config.yaml
n_layer: 10
d_model: 832
n_head: 13
n_kv_head: 13
head_dim: 64
d_mlp: 1920
vocab_size: 8192
activation: "swiglu"
norm: "rmsnorm"
norm_place: "pre"
norm_eps: 1e-05
positions: "rope"
rope_base: 10000.0
rope_fraction: 1.0
qk_norm: false
attn_scale: 0.125
bias: "none"
tie_embeddings: false
parallel_block: false
init: "uniform"
init_std_qkv: 0.0146
init_std_o: 0.0
init_std_up: 0.0146
init_std_down: 0.0
init_mimetic: 0.7
optimizer: "adamw"
lr: 0.0004
beta1: 0.95
beta2: 0.98
weight_decay: 0.24
lr_head: 0.00326
grad_clip: 0.5
warmup_steps: 273
schedule: "wsd"
decay_fraction: 0.313
decay_shape: "linear"
final_lr_fraction: 0.0
batch_tokens: 65536
seq_len: 1024
doc_mask: false
train_tokens: 906800000
steps: 13837
dataset: "wikipedia_en"
Each number is 500 + 50 x the weight over its row's rms, rounded and kept within 0 to 999. Layers, rows and columns count from 0. Numbers have three digits each. The size before them is the row's rms in percent of the matrix's.

# layer 2 MLP up, 1920x832, rms 0.0261, rows 737-950, columns 128-191
096:466492515388514502525503545421556549609472593481528490494433404523426478562501536489489492435494428463604567543505429503530463491385532445406475624498450536619504518448515539461580480556482561
093:408540426378493499404525511573435549539487454408516449412580442534552454479502458532518448424534498524404463440488549445516531542520528500530458462529544464468426498491445491487466487526537578
088:571500436526486452514436465421492529482523507512589510550457513424565525570539545431501496464497596553442504514465508452465434484527466533456480357561561459473373601477487498496512552598548525
104:477512530510528441437440497525463384511434506506611450464575538483563608509501443428500503456504549494524486548480547462468466527597468436486412487518605468487551559615637494488515496543551407
105:586519530502512489450503402391487523467544497529439555470579433435508449492501450523490478496532481530548547507502465515511530624527544522434518485417490479492560480421451527527546471519520456
098:494482586494489528462495461488446570464568527453473503529521455491450570482394530507406576489495564487514503465448436440515480615474447535521514456477444508508523506536427510462426491497632523
103:502467541514409482453459609494491504433509528467428432508472485476484570572544477423427478536490525440499519489418535459584469583409530465545498409550510484465565556600494518575611451508499568
093:479485468467499547486529594507436520576508541439498581501462590503481636462529447579504518423572461474514574497414546466489520486527484516419549570540579439528512505556546532538622502517487529
105:598419547482421555506454444443511457547435515482466552469493470492520549468510486409487495531526494466487460468475593473561500447482463429508504517432408551483564459521534520431473475448503481
094:487568524451508559508509527554565479432528444498504520479550459493537520498501612536544412540456458506484474512501504526463518512487569490524427324516552539468508549457506453439478492446425488
103:527446425438561443494386536457525408456575515478501540578480467594456582470459424434518474479457560480496399429529484537488508502479448551578518487456549557521501458484507576526465504478555545
098:444479519570527471558443516526542407491516570492437477481495597454467554489466549510430530508433393434498460478419465485626501529552565486394421563426547530505596559495465466472461504495432527
089:358447525461437436600518523523476504543544576502489540563524443559456428437523518475482540481452428531540517567500495505479496416550479496559438420449449411478530502442486510551397529550491491
107:552484578545511479533547478508468516604594541499518493432532536388535425445468511508503468539486568493522547504517488469543510497450419491524504528481522549489533508526623499556484521579526532
104:485559458497499464522516503553484483460540453540435528477569482493616528530594557509551611510413489438480569549528463523481456523417543547463389555514503517492468486507518492489512512453520470
109:450480478475483522485476570511520542483425496566524525443427436559467477501539472531528569529478506454498467516448488531458603579487473430497463542569526424493421518465507535500530484485536536
084:526475480439521539452395516545437535521495504457528522514505446508449455506525548590530468461462486493573536371448521558471487542533452559538458438521556492472470518459475520458517577569590524
103:480530423513542538463499521548450550546513516482439455462501455553463499488445510456430495440563589458489430479487523400548452459537527527464447525378509547482545606502497486488491474403481533
106:428516499467402438564479547514510493476514515460552490460493514560513520476487448527457473461460491591449503497459515473531547515518561462516515530490479506404513564474517527523418494545515500
110:470533484519575462500440500544480478545381460537466471484487521480522440488531519482516528556527483556515551451619445485584493480487504493531459495491546612493476456425549568552508501580485509
104:467498456537482518518494483495564386442445545520495518563431489483570597483596556581464501486527582420441480477557431534584498452579508476469589508518524465455535538542479567476456465545487542
099:511544541531487504340508541509506537548582478447572546474484525411501535491475489517545478489461675538465495537590458482439449535400494500536477464513581544473489596495510531508479516493455509
097:415417396541535498478543506490473499470619464464539511477464440517548347507529576466537591543462510542468524561629592480449428435493501399509487481463539519564483513513535464515480575537477427
095:493454466563461503433543470503537520509486472526501507579462483557430473506485521584489473567541442504501472515534440544624412478522553425587614502578517476462498552519444404499479485488454504
090:429467534561469543557514483453419516471513476555489506429542471440491519501478471526427529552407452440547522530452546476473492533508530509481438547533503487558499500506466477530567514499516577
086:406561493508512486553516518463382448549544559415550516497607471381529470479473562496515578459571539449475504487530442477544479485521564527486490470473509532405438425476503355500514539572570499
091:564555487544425554474516528456465455548516528524429520617553494522520477453502451541481517533437444533483588455489520439490480467439565502497451518518486497598524547513558558520560450470531568
100:520479486470543566458409537467546507561519460498515486494568495487508556398483471472507442466568480523491577580408477444611544473504440506501542503442512490468496543627427436542487450428521525
099:591691546565493506496661513585548491522435515436430486530506479548466480454576465529391556550497481415478439514571436551512475453491491552463523545511560528499590544561481524464514456474417535
091:513457474491496469510471493522469486463458501544531482515480485552453509464483433460452552491479570577442462487469476497524496569559503562549417585504610522529581496442518575424612461479467478
108:524452524422495551525425470438415479501424514548456468544524478463409572507570601502511497486622527484509413473529525555453612544513434499439499488545483576407482548498568438530587506546510487
103:499452438518553494484515517536512390551549492522471625415487480543485483494489550527502422550562482501464526488539472505524569502472525513567498511591503399493485436534448439525428488570449483
109:484433499589478525498559448541501560529509383473488476531477530502434572489492522537483477516509553573516437516474538580509559484500371482556480483453511518494546516567480482457419461497475470
100:509637425528507513428526492491400540493453474492424420517467501564524505521503574529426611505486437483529432473495499517529450459429446486515458517552462518420548447517558461431487516556549564
106:557493504566507504499529491521561498499484446549489514487461453463462487560516427584510559536408448491485447452499450452471492570406520449481498491408515564566649497533487525505466465548582468
088:458553503423431513493511496463506461486513553385547513530576545540519467533466539482575479412457558477528489490489484447475482607468516422518466514550509483549500521467478534572458490555530618
095:441511419485506461461481541478427493535466536470462515496554429610372437486551509461477604525520448434483404475489561594498510530445554464502525478478494472518490377520559446449522483518608506
092:449432470446505511571439497577468589472518491493443461580456504539458413494431433580449512586489500500493523539446491546549505533468453486469508514589497525498602518442511491453609437466593449
107:430461496521581440494536494462449438611517502454536505468533537531595499489510508442383478485443461448465450504509538561530421476498553549519448516473487450573455483534360446503529513543511439
101:607468580509524488535529572563530593519507636556519482475530517427569534451537490464482488437483550602473548484421441476499530492493554506525540438464548545568513557541462540457464511557436548
096:474423489481608540413554467411544572485488419583460465490437521443491479494529529512535447605501543561474482543513543459507524557465530432577486413576379387456494494601490366442389512463554442
093:522458502529543409515538467521470318542577478490517525532477417463529508446465422425463592514569513460535508494484521450584426521550493503454523666500511518451450500488447491500519487496539437
105:564638510438548597490379524460454520572433413645456591476450468560497526552499532411454534505494552429497510527512581577459472525467444538518487535486508508542482505515520470474513514609446450
107:482516569514469521523500460493506451474428531498477488483447461504558535499482483439548499423577464427446491477511502477514442503523468524438634470522462577494507515491540566525486490381481395
097:506415469506545466477467514471478400516482525532518500559451508542511540482441491470328492574533430520604469541509491439512486519540495491470504535438448470602585501505564573461486489545499488
090:464487525543522426489450467525449517527438514552402472485547473568509471509591555476518470535336423476528453452523541482539449438533529489544566474438532468446489499499488422538543494438486497
109:336557457487548563526448465447518490454468418493448449484509457514505547482512511500465447461466463452468437500472501492530451427488434546467512446502564463567463496490460508450493534591397482
116:458466493445433439426491524501529481524523499478460533504578532601546586491481487551502504595496480545555485484462493396433545418429481506584569522449500449579530502456518465561502503455454477
103:542557561535455567497440544487447392622527470479538496415449472547549488543483511535498515395504529548393537510469591487484501513490579445481422550482481459415538496577554455504468513499482471
103:491510547455466538438426555522539504563565587568568458436530539473436486441511470458537526542396532503527533435507507472460486485436489510392513552464535588547508466459553521517559478552524595
099:575418488436505523510420514487587493489451480583471491497521497520537479528524480416474458439533441540541461548475481421423552497534515621454475493492619475501446495547567548549493588451381411
103:526528481380458583495469568575507521455405482524450543517457448523550511478476528536460486484574511517520499417476505602565534574539447496529494521554543463585480519524566499545434441445536533
107:520490570506478531469542519434542504418466547442544467512428549534492465563413403634484515478545453552426526600543506488444446532496553436369453509493539395522437511482383507472512502546515548
099:526499464494472452522592524486500375440552527487495523456456572526422475493462475571573456552469487454406520537571494479495543452495476475485570492542515521454554518433543462523468528340527514
102:447499470429524534478513502529525626582506556462491493513515535524521449550435583510520589489521512523549434579535443441510531517546466451500384510435449501517408413567385569475407542469497466
095:497524477517541515526570626535469496541442512500443598550554428481511540520522492590545510431535492471517578473504460531364484516517417437544422535599556458446458521465529526504511500481515528
100:560558439556495431519431585524456465608515540477515554487472382442528553489532581559531572540442552507540405438460468455414495507420537419480497552487521490546494584545522483524418539602477496
102:467480529465547508527562420460591473494471511479526556490518506512529476614544488463449518508535450414455441471520511546507465505625529507505420585539491445518527462549468512466468521477499449
103:564572424450477492514484478501494483500465493612454470592432479579483589453544536508516476490459498416501505363429533504535411544494493546459419482436460502536474469498486479473566463401512579
097:486411578479407518379494388512445402534494512514474503483492462567507513581494534467506473488463498557529512494557508443609461500541482497484515544451552484568409509472497526535488485510503511
092:551532508458442571512553589489353525525493411619498425504501476462433435506553516514514542497501474550506448468426603396596577557518511481553550380479444482520513486471464477491454483467596489
094:483447564582472542456541438551534540573478491480532433536485473585498441502529416553474496538454482543495469525487513483540501534528427526517524389515586544519517501501492518439492506555498508
090:532475493445483447457619489539430489483447455500522455484605532523532465537493519490462515492570462546472528448456473440534597421525504486520500498534455472522459460465489573503501497428547558
102:526476574541495537510531427482437504498531451529531463504538524456512482476484516462489442524501442568551461528510459521526468566534478500509507475425529421455552508504569541458530532485524483
099:476500490542455457431499452553406469551511523616504439447512500475634416479518455529537440472502536446515476495397597541465469615485458453614486501495531504580552553501452481497396545585546491
092:487564479569550439438565520469598564502478534499463509547525510519416514470515507428464562466474577432453424457391405546510515518458638647533414483565494493519478488454532647561519507569548475
098:483503476510529473528457553530513509427405539588571544536469526448466552519522525559503536451511462383469401483536537520424528523526491545479466500471520575529545469557474566490577546511493432
100:499534519539496472550457563483559486494585501582450496515485504569522588530465445561548596464443412489522618528475421559449498542529485424498580519462506576537451456424556479559468537591527502
109:516451473515518497450404549435536518484511519513478481476462553499485479536477490466499614441409443571446478477359505564486575485565536511454451512433533450485453532574506468454454523561473539
100:521455582454508500507513485444479454493506429525456457524532447546533588490516410473483507584521483445525550452527506541547516503605559559520455494530426514511530495483508466407534469468491477
094:364529519500573432494590502490492529500522525552508573429448456513458551477563455426532546465586441516492534540479531452444532433477408518495557506530483514567486585443531547478494495522518427
097:457457463453462521402454523547597499534505507637541451463524423397472482500484493528572534618492509515551494528419452499465572698427481475496528444516509556507435503474533485536440470489446434
102:474548583500472468611583471596428557427481450576536462524531422415493501506463536484522529533534620532425582461476472513559529527479565525558513524515575595540481519534493605514450491446531486
098:583490518439532493572477530537447519503503574503570520491459525452418462504527531519512506491402462561458542505532545494508496492487594515390446506508488534480449557520492494534378509472459474
102:511514507479623380511530439461478543493457581453508506547482527541552442551502547530473500507369513520492498525496573517501510497568496589473545570554504467447554417533516458503533539523490553
100:541557521450426483474395478503591552475433494479498470516534484523472516536473480540481541529437635489502464509445527443515464475479474576569558491548434480530384478404442435483494519522506493
096:498551556594496505369509499583461378428542529376485484518439610564565491388468544491506544518478528520563439502542424586561487432582570501550520422538481548517524485427488495554521479479515570
102:491519493447484503428604530486507548477542470449549468424541498554540514451423544561540501491519484445545551539496498522550662464507492603503465544511556589479521466488502461539521550615439552
093:526405507530471490545545427358395448562565402537484453528501533553503545476449470440533554509537495534559525547446445472545606512541521508574423536487544476478510448622526424524509543438496440
098:526543437436436469479488510488615472511386508521553522485436441425469439454501480510498551552463420456536491362521415534567567522480509474466493480528552493461544566525506541539372465517519434
102:498520495484490451477492438479444500524524440504511531527525552493538546510469493408484528474522530537573499547477502523546536540527486472395577339572511493476438546522416544488513553463556511
105:537528558484538506523547474543482597472456571525486402548585377513468516491539529525492528537535509503430498476528570498426533532518458489557639542481515500390515534493610514506470495455562487
111:427532521452538522466520430463600539523549510520474518452453482435539490490537455496438530540433512493404558484409583495371525527537517582478509537506592464504538579560540485436542471584494333
097:468414481455520500499458355398548521440479484552486500460481490523561488497518480502480575509546448523468455491535553500467555595513468588442483500504457501622420483448537509464475511472552471
097:478469532528506520572420469543567517436499478528457511504466537574467479563477471472499454519442492493519518548445422546502489487532439566509541538538514518432431509516523494485458505525485501
095:509482524419510470400487419509449583441494567504421450479512491550543499545630507450460550576452427506515449551466595436535471518491423519441467529459480522557544559519450501520574490459558467
095:484619556503552441539365508416521523502475508515583472444483555498453477494452514461519523501559646518392455434537534553527472580398553518520533469436526485522505398516509446473526530521509472
100:470556514562517552508518606658491492486544542483491478511481507558449484513496572541484511492460520565376518498541484539447459488478578455549467580575573466489448464475450451494525453470544590
102:462548471570501434503376535539483590492515469542415431441449511453491524500492591487447504539507405545512541435559484538494462564498530459481491594445482547575455514455457550544550474417601527
103:529541483506512588520518447490599487481498589559526526521502556548407525591499498529499585490552439464540592498633450617521477564453503484530507546432523599498447599417556466494555486416477437
095:403439449448514430425463649535547457527531516450552530477464481531512535451465574527510536382527435453473526478507453432418517522500535504457555585576529493580524527574458483531586531535477534
108:496519451531547533431513444540427514452410491527538499540442529456496531451531476557436479468445388543512522553521452480545501510513416457527521491551420505494514408494507500497496519486507418
089:434410428598537569547498551554574433460511524490524475513435558483601440467515467502439450447535419497484571548475477487472431560417445512483512567558485428449531450493478506539596538513427420
102:602540525529503508466581536549466450532588477500505476493513546463499523530566444496499536492452521490543494505418562463524530510427555508486556512546547476493446429474466539522534470447506570
106:522516529538502549576546450444498522564551510487430499519521484543513457465492451518544461502527472505534452522500480554423519448476434599447375389551502470464457532475470497566588511465444486
102:536470431460459557477438494549536415559541501527496429461527424446557521455560546587506478460448627429658465466487465551506534459530494516425483555524393536574582515473550570560478550461454530
110:523560440506539483560479481480526476523469568519494467529386564510480543586564621476513548536454506434569416524531554478484572427531509503445492485605573487425580453479530441467454486460502489
095:458474448424506473530484645479620580534437490555570479574522464456386544513516621474417488448458488538581476478455421480527480491420480475452606558453556491539533471491504458556542485463486463
094:541508574577607514398490498522556468472459573413472473451428427424544467508468561546425570537509566495467443476532543548462488529475481433580491497505553494490503557463537476491548436465557595
099:454532545514436469468497566451608408525576483418491560467518490493573521474443531562489491511535512463503546543532527493556510372511449483518470528481499374481474510469500485560495525495417500
089:560457554509485493486515543493450555412512488571485498552473450547429423450529478480469562462572484524480449544535591454538513516538489535447491548482460496540600512452520591442357389408405441
104:466478437479536553430516496542523563515436436586477499420541539482411523569421502514498483622499456515592421479523465483432497474529505521564477450512484486480487500466480472555484520468466459
099:495427526427545537482492577485481556445481538513523608493479474451476475590488592461507510520479438496483473507432543517438487458540610419518453620491564498507461444433524563524572509490573461
098:423533472490479480453614488428519561480507448517469486507585529489390457506525505477476467513532473560512535518498544501550437511470452489466523408475437484491537547576451485597493518397493566
107:414461471500483428494498550527564544424494467458521489538383482468514495457558522512522522431547472485508490496403583426426455458453534500511584511525449470470559476443555590463427530577406487
119:429445546458370485433567484446571482601480502498493531539478499470537562486537481495489526536594513537448518465493478453481481515505492384443547566485521512507435586563380561480513544507442588
105:608465447483469515562492447460544486457417465508561539542569503570491522450550571479558506521455485557476496432525509489508537468540416445399547513476501567424593511470530535542516540448503454
110:472530541547526466537481496480528544640557505507483593450488432498540487458455522484461490520547508461495627574478436484540506470457488426527483493556499506537546563573478529508425478468478415
101:502570464501588445456574455524468539526477498466410447465500528426480567425451431435470450518471571491459531530480408445434402436495432593504531560503518495470504511487506488464604501412522601
095:503477542468482553582572471421533512460459512525507457498549546516591397385467513414457464451475418493440542518544453484563387545567428504492516534518471558482475488566500493437559500480585518
094:457429480515501577492545552431496515483582499480509490517490540528359471499539490437560507486529424482492447437414432643592406391494460470406653519499598506569428536502472481438537472533462512
102:519522406576496498480508522539533438532532466529512522483502491534485454603539457535476555479556420462523545417603535473471529446566386506558439536477500481507538557380535500485538507522463408
101:544492500397518588569460456589457486565512504406431560583420425564391485445545433496451429419389459528550479444460519500466469514567466496540578405506558464549537621483498449522469449343519500
109:529532440439472449454480449543545511596497465568515487464502448516461464500460471648445504502511467581461628530457486535405502527559568561418541521422630540428517574524492539508467459482390534
098:521496456480496456470480531561518444401407543394496401547543530571485505472544575429463550545513510448584519524512467462562651407438572438406541501476539524494535456506516529431440476482501532
094:579474523455543425454603537588538449509492588444462577463447432474466469546491437497463489561500490434410467497448467511506462515453539577524499495468544537548492426486537518481554520487534595
090:523449465492516552540557487549547619574517432573505496450563483453503461466530606592510536473495474439531507496544478462550503520469432476428457596451533531471519509478415567455562494515464506
090:500492521511561553485421451585572549549451437485478529499371428426501471421385485536537489514529490501528435584461462471527638560501589504555501491530454494573533501435496463545495496450487475
102:584553516560497482590607395514494462485431440560504528453434525465480512555587535537514439427403575418507532459445447507535472502432428532486569532548526586592487508506546493447482476425565476
100:589496494490505496540551551545534461472485526453515387394595421402395416450472521522455450439458487552598519467413493481471563450553457517408513438495429422523469470413508491481532456470438496
097:554464496514549534585506439466559529431489500568503485589502501402488549602471424515536517447476475497562549512561483462522463395619456456524516482476472393477569541541551507429494492379527492
098:477423472561499574467519468410503508554483526460486490524440550357537560477496443481488444488447600444528488538540430529506455515546380492485461639540502567465474591535537430502460535483548533
099:495409463464490522575478504450464469444547482464540556428434485525521580556390508499491562459626468387516453513533476550536485481475404491434548541535547516515417506549509515536515512509597482
097:494468427453456434511517472546441554424528553467523564555523530560514534501531414405486539497520503546526472431531502461433577527520574429580457496536526486440471578433442536511511499533476489
105:577434485541448457494494495463530549520479450463473414475485545448510499438445544471444532504488463562588469543468512514587436561400489524453437519544395474463604566463557397343449439496476410
100:551491583511500478546432427584481511468553527496422443550489528500445533448546544487501478514460530566547507416488466451581498425500542506555509533498521502504530509468500501471404465416562482
103:533564558455535432549581472529522535534448492464581558457519556478523526486474419550492448505544444552484362518490451511476544416519524503597456484497392618517422517456407478489445519546546540
098:460534504533540505554562476512539454479464525537552518491506551450424456472537534468461434493404512499502621490543493606498455612568552521552557490498511543406406504510475512562521503387428543
105:431451539547512535540471481469482579557433555461480540529472565489522567444461515467501440461543556374501593545520521489453469494498482532533543539569591512539570589512527383525500532468463466
090:468551465445499489516532477558578506462434476493545504504550383453453423456514542490594526423456492513490581439546446501592493520548514511506527516480482560467524543502527541511542530398496510
094:435540473590508469449441544490405456543507471518466470583540455530533429475536485608470497525574466498490463503489553413514480520400469552476591529490412516526527449488516473507464495394446483
100:547644538540409545438559450411546549497590569524448529506469381476527622437453509527540578579478457559552571414314444560504611481475504444418466532480642512584596541434506581430531475495555568
093:527539441535475510503473531532494472509494509508518403504552505507538453479445502471541370407538556426482480574496508517452521579462598410561499447470582499459466537428492514522409491430401532
099:516464563553543374568442443473558487494507424481473473455479520525559513529443457392460502503480433506511536503542547478574502558509506571449471481496458436528491438538463521491456448603461544
100:509519572471470421480439466490469470535396587473499451405445582485479419558540543480518528547496467501503479599518455531452474529636478517492498540481522508490426548568490474481543561522490415
101:476519472399457440503629542532579477463574544461553506471606507480487457558548486457487499398567544542508453432536566573492489392517505523623473565526501484521504522474403450504543483415621414
099:493529420314595519548480463563513463466560496466526493481467541549466550487639535444607546433584454541473459442536498571453525502572543510485441394478437462443507588517465517498490541596482463
098:517445537455538517520554407480509530512545577494516503532569510568497496543478524507512542436552478540502477456500407529563478538586487570530539447468529523525488590488531501543406508439500517
105:485548500556458537511423552474523425462511553497518608575480505424503507557547506521491456455474465524496529513474406483481513463446449577457444514496536510445518515566504571565558510529518586
090:507448442481441536503556407436479610455599568541462414503469485471518460471510467517516462564495468484379473481496518582481467434514484536546542555464464555542507539428510577480354546549559596
099:471516495515512611453579520495452526557474452540387466495496533459498497390544554495455476547430527463478533436471510496545453551447465426510422427554489466595571496494505475442479459430523501
102:536481495525542532519445486489440506532529464528551466450503503443468476497585468471491482585484470500461468476467499407523515475463495454368519588537572486501476520557567485625495506551600466
089:541542601455527567509468529574533470504465532465469444484509528528473478532451486582435512467453486489539547524467460607621501553516566542501568581468548518467524480437458455466566422439495437
099:409448604489464572493486533436493488455422532513477505557502441524553507489454542445511500510538470528472416497495568506464481476482457450531508280489434493513474565470428506520575529419476540
096:529442521486511413506487463532545562493560461527602532504392495569544539448452454446510464486486495471507463524507579529483539490448453475477468522538477529421504532471477504477527517473582474
091:529449588527528596423522437563568635486508495540587560573533491533475452482404470434537477540500528561468506517479481544505481419578542478558551405546525438501472496565595463482519513466516458
096:511524479457464529553429559510464484565550534460537530482514512485479528405440592499494461413516542428434521511514460525543482385523553591479494495506549527468460568509549471604453527502454542
094:561505559389532535483395401526498492437488409544503556504559529466522472617453530486557425545515486455443489477461409575449565523507489531476533436597497417492474520441505498511536557586587446
112:517450480553528431498478513473467534443587550454514498518400512415512490491427478533516434434589440497506432512496445469506451554501545538489551492456614515567443460482613547513468537492506550
110:425473506545497523493482339469446562533517497458442544483491555484478448512426495480536492465481452523480497533534536478506584448513449535503578510548480594417436527567572373528525470595477553
090:510396542427384508513501455539472528479529573532462494488461524594511501523538509441501471484533568560546555411530447489617460625468608582579497460582467512502484348507466520496544514465465498
103:512546529465486537395510545479573531531454425593535549500450544562504500603526483557544500587586448496432606514442456479418470503491509426432570550599491480590489461483417487512462588560447459
110:451488561491509575563548476478478467560511468502503511520472535471531504541510500473479455510449529459488517530537532467525419466490462587456510537570456529516557542458497529459554480472451397
094:454555521470513472575443542511576559522599503531415525550576538500421517502517447551458524446538439491473526485565522466455498477490456447451423441501425528546465602531487432483546483448576547
098:464462547462482491439466518495467561511500504489507497513453413517525492490452578488493431364503587464563537567449470437533528448550462542496460582547572515406520571524509447521490539491482386
095:511443511444539556436494483534516554577549467617475490535504535571577528506420468552473517487541469484512447554553520496491439531462461558426530576479541496552499560523433511425470509524509557
101:465530533496467500380492540464530592572423560536479507439470469462488441526441517517473511513546489515470485581444573502450559458590413512414395514369479474516525518494486497511463470464533523
100:508522466552503575480562437481555524406538557602541464550509553387563550499519552523482417574498455472438520437565576520450563526549548489461485591515542537487422458496498477543565527489428533
090:442478479502461500461667482545456440437515409523543639467486580467506569445502568500474512433505573566482499505469520569515378388420523472545588547494523486414498458459539544507426484474495515
101:517558472414600456567489530553606391605501530499519570526521565415557559478492478583513616569417501449483578451491502523514411467531620497542607634537568461554520425510498542496557485485519473
109:492435525494483484489506523476537585589485567510538550513578606480440523458483344598538480521441413496490528451445502648452558437494452524559507498452487568517416495521424517510556480485558551
095:473515468562493570486565500580415462548518446486480479423433514511464471477550501562604459542406565527539510520447483455478499474477449528476487504489526438455454473551477468517488549462487492
108:490460471554503541519508458452463396454510432542432547487518572490594560488486462349479557572481400503411505540503455457385580565446454485518480448469434518527509522561550441553558551464446424
090:545489500509500410513424526470587530479338539566486499447467599549505576490535448413469474510505484469524474496554499540574583434523529506525592638509567447525523495524458516521508520518546633
104:548536493479455469518420487488504536471536498553435504437541481487570443407489476477444617460496528515516482527457585547530527430492580571448450494471579523429536515545504534473510479454541512
101:470534579470567454459595520503480518564501404487472520493595547477514514447533522411471494479519516440525544643547528481547442416498571354421527636564477478452530572432479491495512502416563428
101:476535544530492523447452385517476446533434489475516483562478558498400538504473529488445451534542448578524580435554493512494524529562483501439503491543419570430464537499523444564536482491577481
096:520508503545551386433455506450503473544568518484565539509383573508515498500426590470590544483514547521473418521441492470515446556454430607472513516515458430423493569477507523528478524525444495
107:444525585566465393503475544495541472527610549449429521550553519541539545477482521506531460420510531546495557448424529621474485479590461416506566436489408513567582574483500493476482438538411459
101:494546513507555496533517459503595515513464480536502524542571445472453526499456455546494456413460512497479558487507485489556425467403459594523601479437470524510463541444522472465538553533499465
099:530446492569460483459453494481517444510476501449485468537438505621597540495556473464526559518529479544445557514530437483519445453481506511521519505536549455472566535461535529476607533584497460
097:523456524466436549507510539565422564503568464470461585459545488540476512488545499436543572544438431444499495459509506498457507478446410545390580626575446484509495507487403512528456530546386398
089:464518432381533416519405501428481549524524552461485516478477555502419494461440421506498502458534534497435493555534404462440452512457525642477545567469452524424446442612442447510460484525508483
102:496393527449519479523427483484509543449432491513589601474530560457509517458413516498431446491481572568475482444525505442508614502554555534541389553506605457538572463502438532550502451472496505
104:412458460485612550563581503441619506417584564495455541546502505463475556513496524424529409497542428550503466430488441521625582374594534500503438452467511491514496510569542529556546513463549428
099:444502566430570544418489530443515502413558565523428482480460484511473476407495516469500597566558502535466575494505444494543546508551627554504539501500476493415508508435567502484562488497440521
092:538474492470539656502451431467442494497568474481556543558417459444528478450456576493503549447487537504522526575423513466497546565428583428474399516475519408505491455530485511511571493516469546
122:425432473531468463471451577547486523415579515549470503589493575491448457416454474490503484446542466529451573545498427628484390503521516525571540548563550449493530402432400474447539528527579430
100:584418460550379507534492551454473471484453590489459390496507509471460518594538438462508613488521486438481527562515506480489497529529467467536481535575571530444632535600491444509476502494513415
108:404466477428526532505435483560506465466488472546457524521439467493557552552477474404439511561617489518523447515486527580511511436458471480495464471482422537585506499530560564529445443479568588
099:472515576435502566519439615458518475421497485551408553486485564432496512436440568560461408529476479504483494538484488438387499494503555531516513443482482552526459502468461500543487508536496507
104:500469574418550477539495483589487473429568545537519470456534443394430516432513464472520540466549534475453458532485535449448495485525538512542498454481380487539494517506482427609533497574523523
097:437460531559552529523494565468520537468536452467464469456468497453440575421407486479509484510476521478424550592470501562537477498531556471409545406506453504648543463559499381536472521543481541
101:430473445475455435440339407425562501584541451532459515456529471558514575413435484462479524528578428554502569508499496513483516543474509414515425501548529550584498546522514468517555535462523522
095:553503483538455471547534493464511472442516484453464505539544498559526550445473475513589509566511551439480525440487374476560398391529503512569540556586491559446428496506465465484628510456568516
090:500518579418428449484450515561463545541506501546500471477434460492578547535473502482455412556500495602421531471478437419488531525611502493539523440542502570468438497488550497574398488505532464
101:623486501563454504483474492439523559509479494496550562559446463450448552560478474591472465572436499449532480528634523522505502466459490464520439420443543436470483563524424515516493530457553461
110:549524431498561508454521408437542486557510540483374444529497501438506485546451560505511550513475525484556520477514417544582468500482465480548438513489506522430473460562425545467511507349550409
094:471543493474613378512511517509373520530510518585477533445540528612446481606576489513568523437437415491432530558441466435502433484506454528605498500452484494558507492537510472595607506507588420
112:487474484560474502554409545486516479470446433460490584477586496518524491604498480350489523455464514474376467501440522518532423537489496538511383493502514512493579483499474517463495497560583496
096:423540529471442454598560537543515496499451580477556449538520527442475476528415467537500510442497418546440493559479413495507511513578599571525469576545516496516494587521437433488458506466448396
098:500493474561609486480541498462484538476544534517439559465410538640445522612475531504463465464562547494550463495533520480523549535470399448561483409527450519502502512529502566460494523459456488
097:495552354497535478520509585508579598513542523466504387438536473403507489500518488495421456584480509507498495453478618526551497466365499475521577461555502518571664569490597536540380479524499602
100:470449475439506420434511533548512617422452577419537566401593483517469547499519464510451538478516548583519364427456457503463525577500417491500524509494557408474482582559606518551482488362447483
097:458467409500459489565495483523495465552483445484499432526552504328574589514519500501592498541551420474583439453452522425576401544529535367426499477477498492499473515523562538561492525530527435
103:513503515564515470514403563527462653532489495555521534510450534521590535420506572467495468451506552456477461603517485517452492442435476455513555559406549424489572385425481509609492506410602494
099:555596456489475490499497546461581513494464570581468454504415450478517566502446516480483461574419623464507435479587511468529439497486555505500536603506450564559495499502526533494434543490489467
096:495457524504486448538481526511423479454499470567431471585554505439484469423549457555481499467496502525510516498585492486463395478452542521587480417632528492470520414506476524445480471472524420
097:576485564551593515551431572480402582481520456564537529572516503367560482520533559558568520472551499444548473518507558550523416471451551582479462565477523456478480492470497533499525528442519521
100:535520571475543553448421452575465585451560546607520503470577512539441596540470498505496522423481637539562485478473525477511561498508459557568505425372470525542448535458639442522629524406474571
102:516395491515564529470575589538508486497465462546530563468573560499503495544543430621530452461504478465575520556611563384510549507503401476567437411457537572542510576517538508525501505479468439
103:509492447496521421442565497586440503434460501498473500529552440560491523496485566544465441497555535422543431450565528461589528555545499531475480565536405423579482523450517539551562470463473478
102:444477576477554468419453519463566375451482551521481511484579530575501444536598513557454518520531522480381464540485485439441486470530436436481546501489504412520518388549464502457489501494560382
097:457543439477517546550537502527473521488537494428492651412525515461502393575510545440497521571501573575501628487631395484504417589469511444486520555434470560461546465467501435506439520531539475
088:373570455569500509531517497512482575504499524426425398511540490454346488548553440495508537526407420450509513474466478416578454488478464446460558477529440536438473502533548467521538495395480549
104:521464461556522663574487488543561463445444590489613459482521461538442467509490626521480485493510566543546491559449485573477455530555536448509451498472499495495466500488534562502543514544406437
101:446536477434433430571478464441416388468546607444457465555510535511682585516458526534513464532449510576520468448501480502497453507456374544492573450515508453510523485507516538595487516509549554
101:515553493408561541420516482440500435478499557576483521517482469512453397483441514460465481462560508537586508490489607490498557533502519446507467564447534700448536411449504458478495474477499529
099:527508515518481393418490525543465463538537505441470454480455533629445519496478455493506483615529422493530554478511474486502560531526488513456496507513502456543527554459443406472464528402577474
103:413438483468485621623458598453571437466545464518495477466518481354638466529537464482477521390503531522503512463397494533446525480379628443466537383445553456504511537571502547524458503443546552
108:425609541566530504454474604532443544472592473579483480486494395528468358474503511500507452420519418548498472488473474482490504431516397569487514487464519561477419453497546413468433492537468512
100:512488503537476552529523454478524485540532459432532547439467604492452561475456543448503379490464500563550472473482512525550502531537548585458513657532459447436433460551436457591501548578463531
091:476524432583553501528494490489465470500584547546523511449485532553499472535489501475565452510462461339531459458550532445575528521538446535530547598533566526519454475519572551549523525474476512
098:490419428477477463521397392519455501481505569542513532493346562481510350410435425429431468442441393503569481449578451531537456521563502563581534422457480419467419448467428557494461511478518469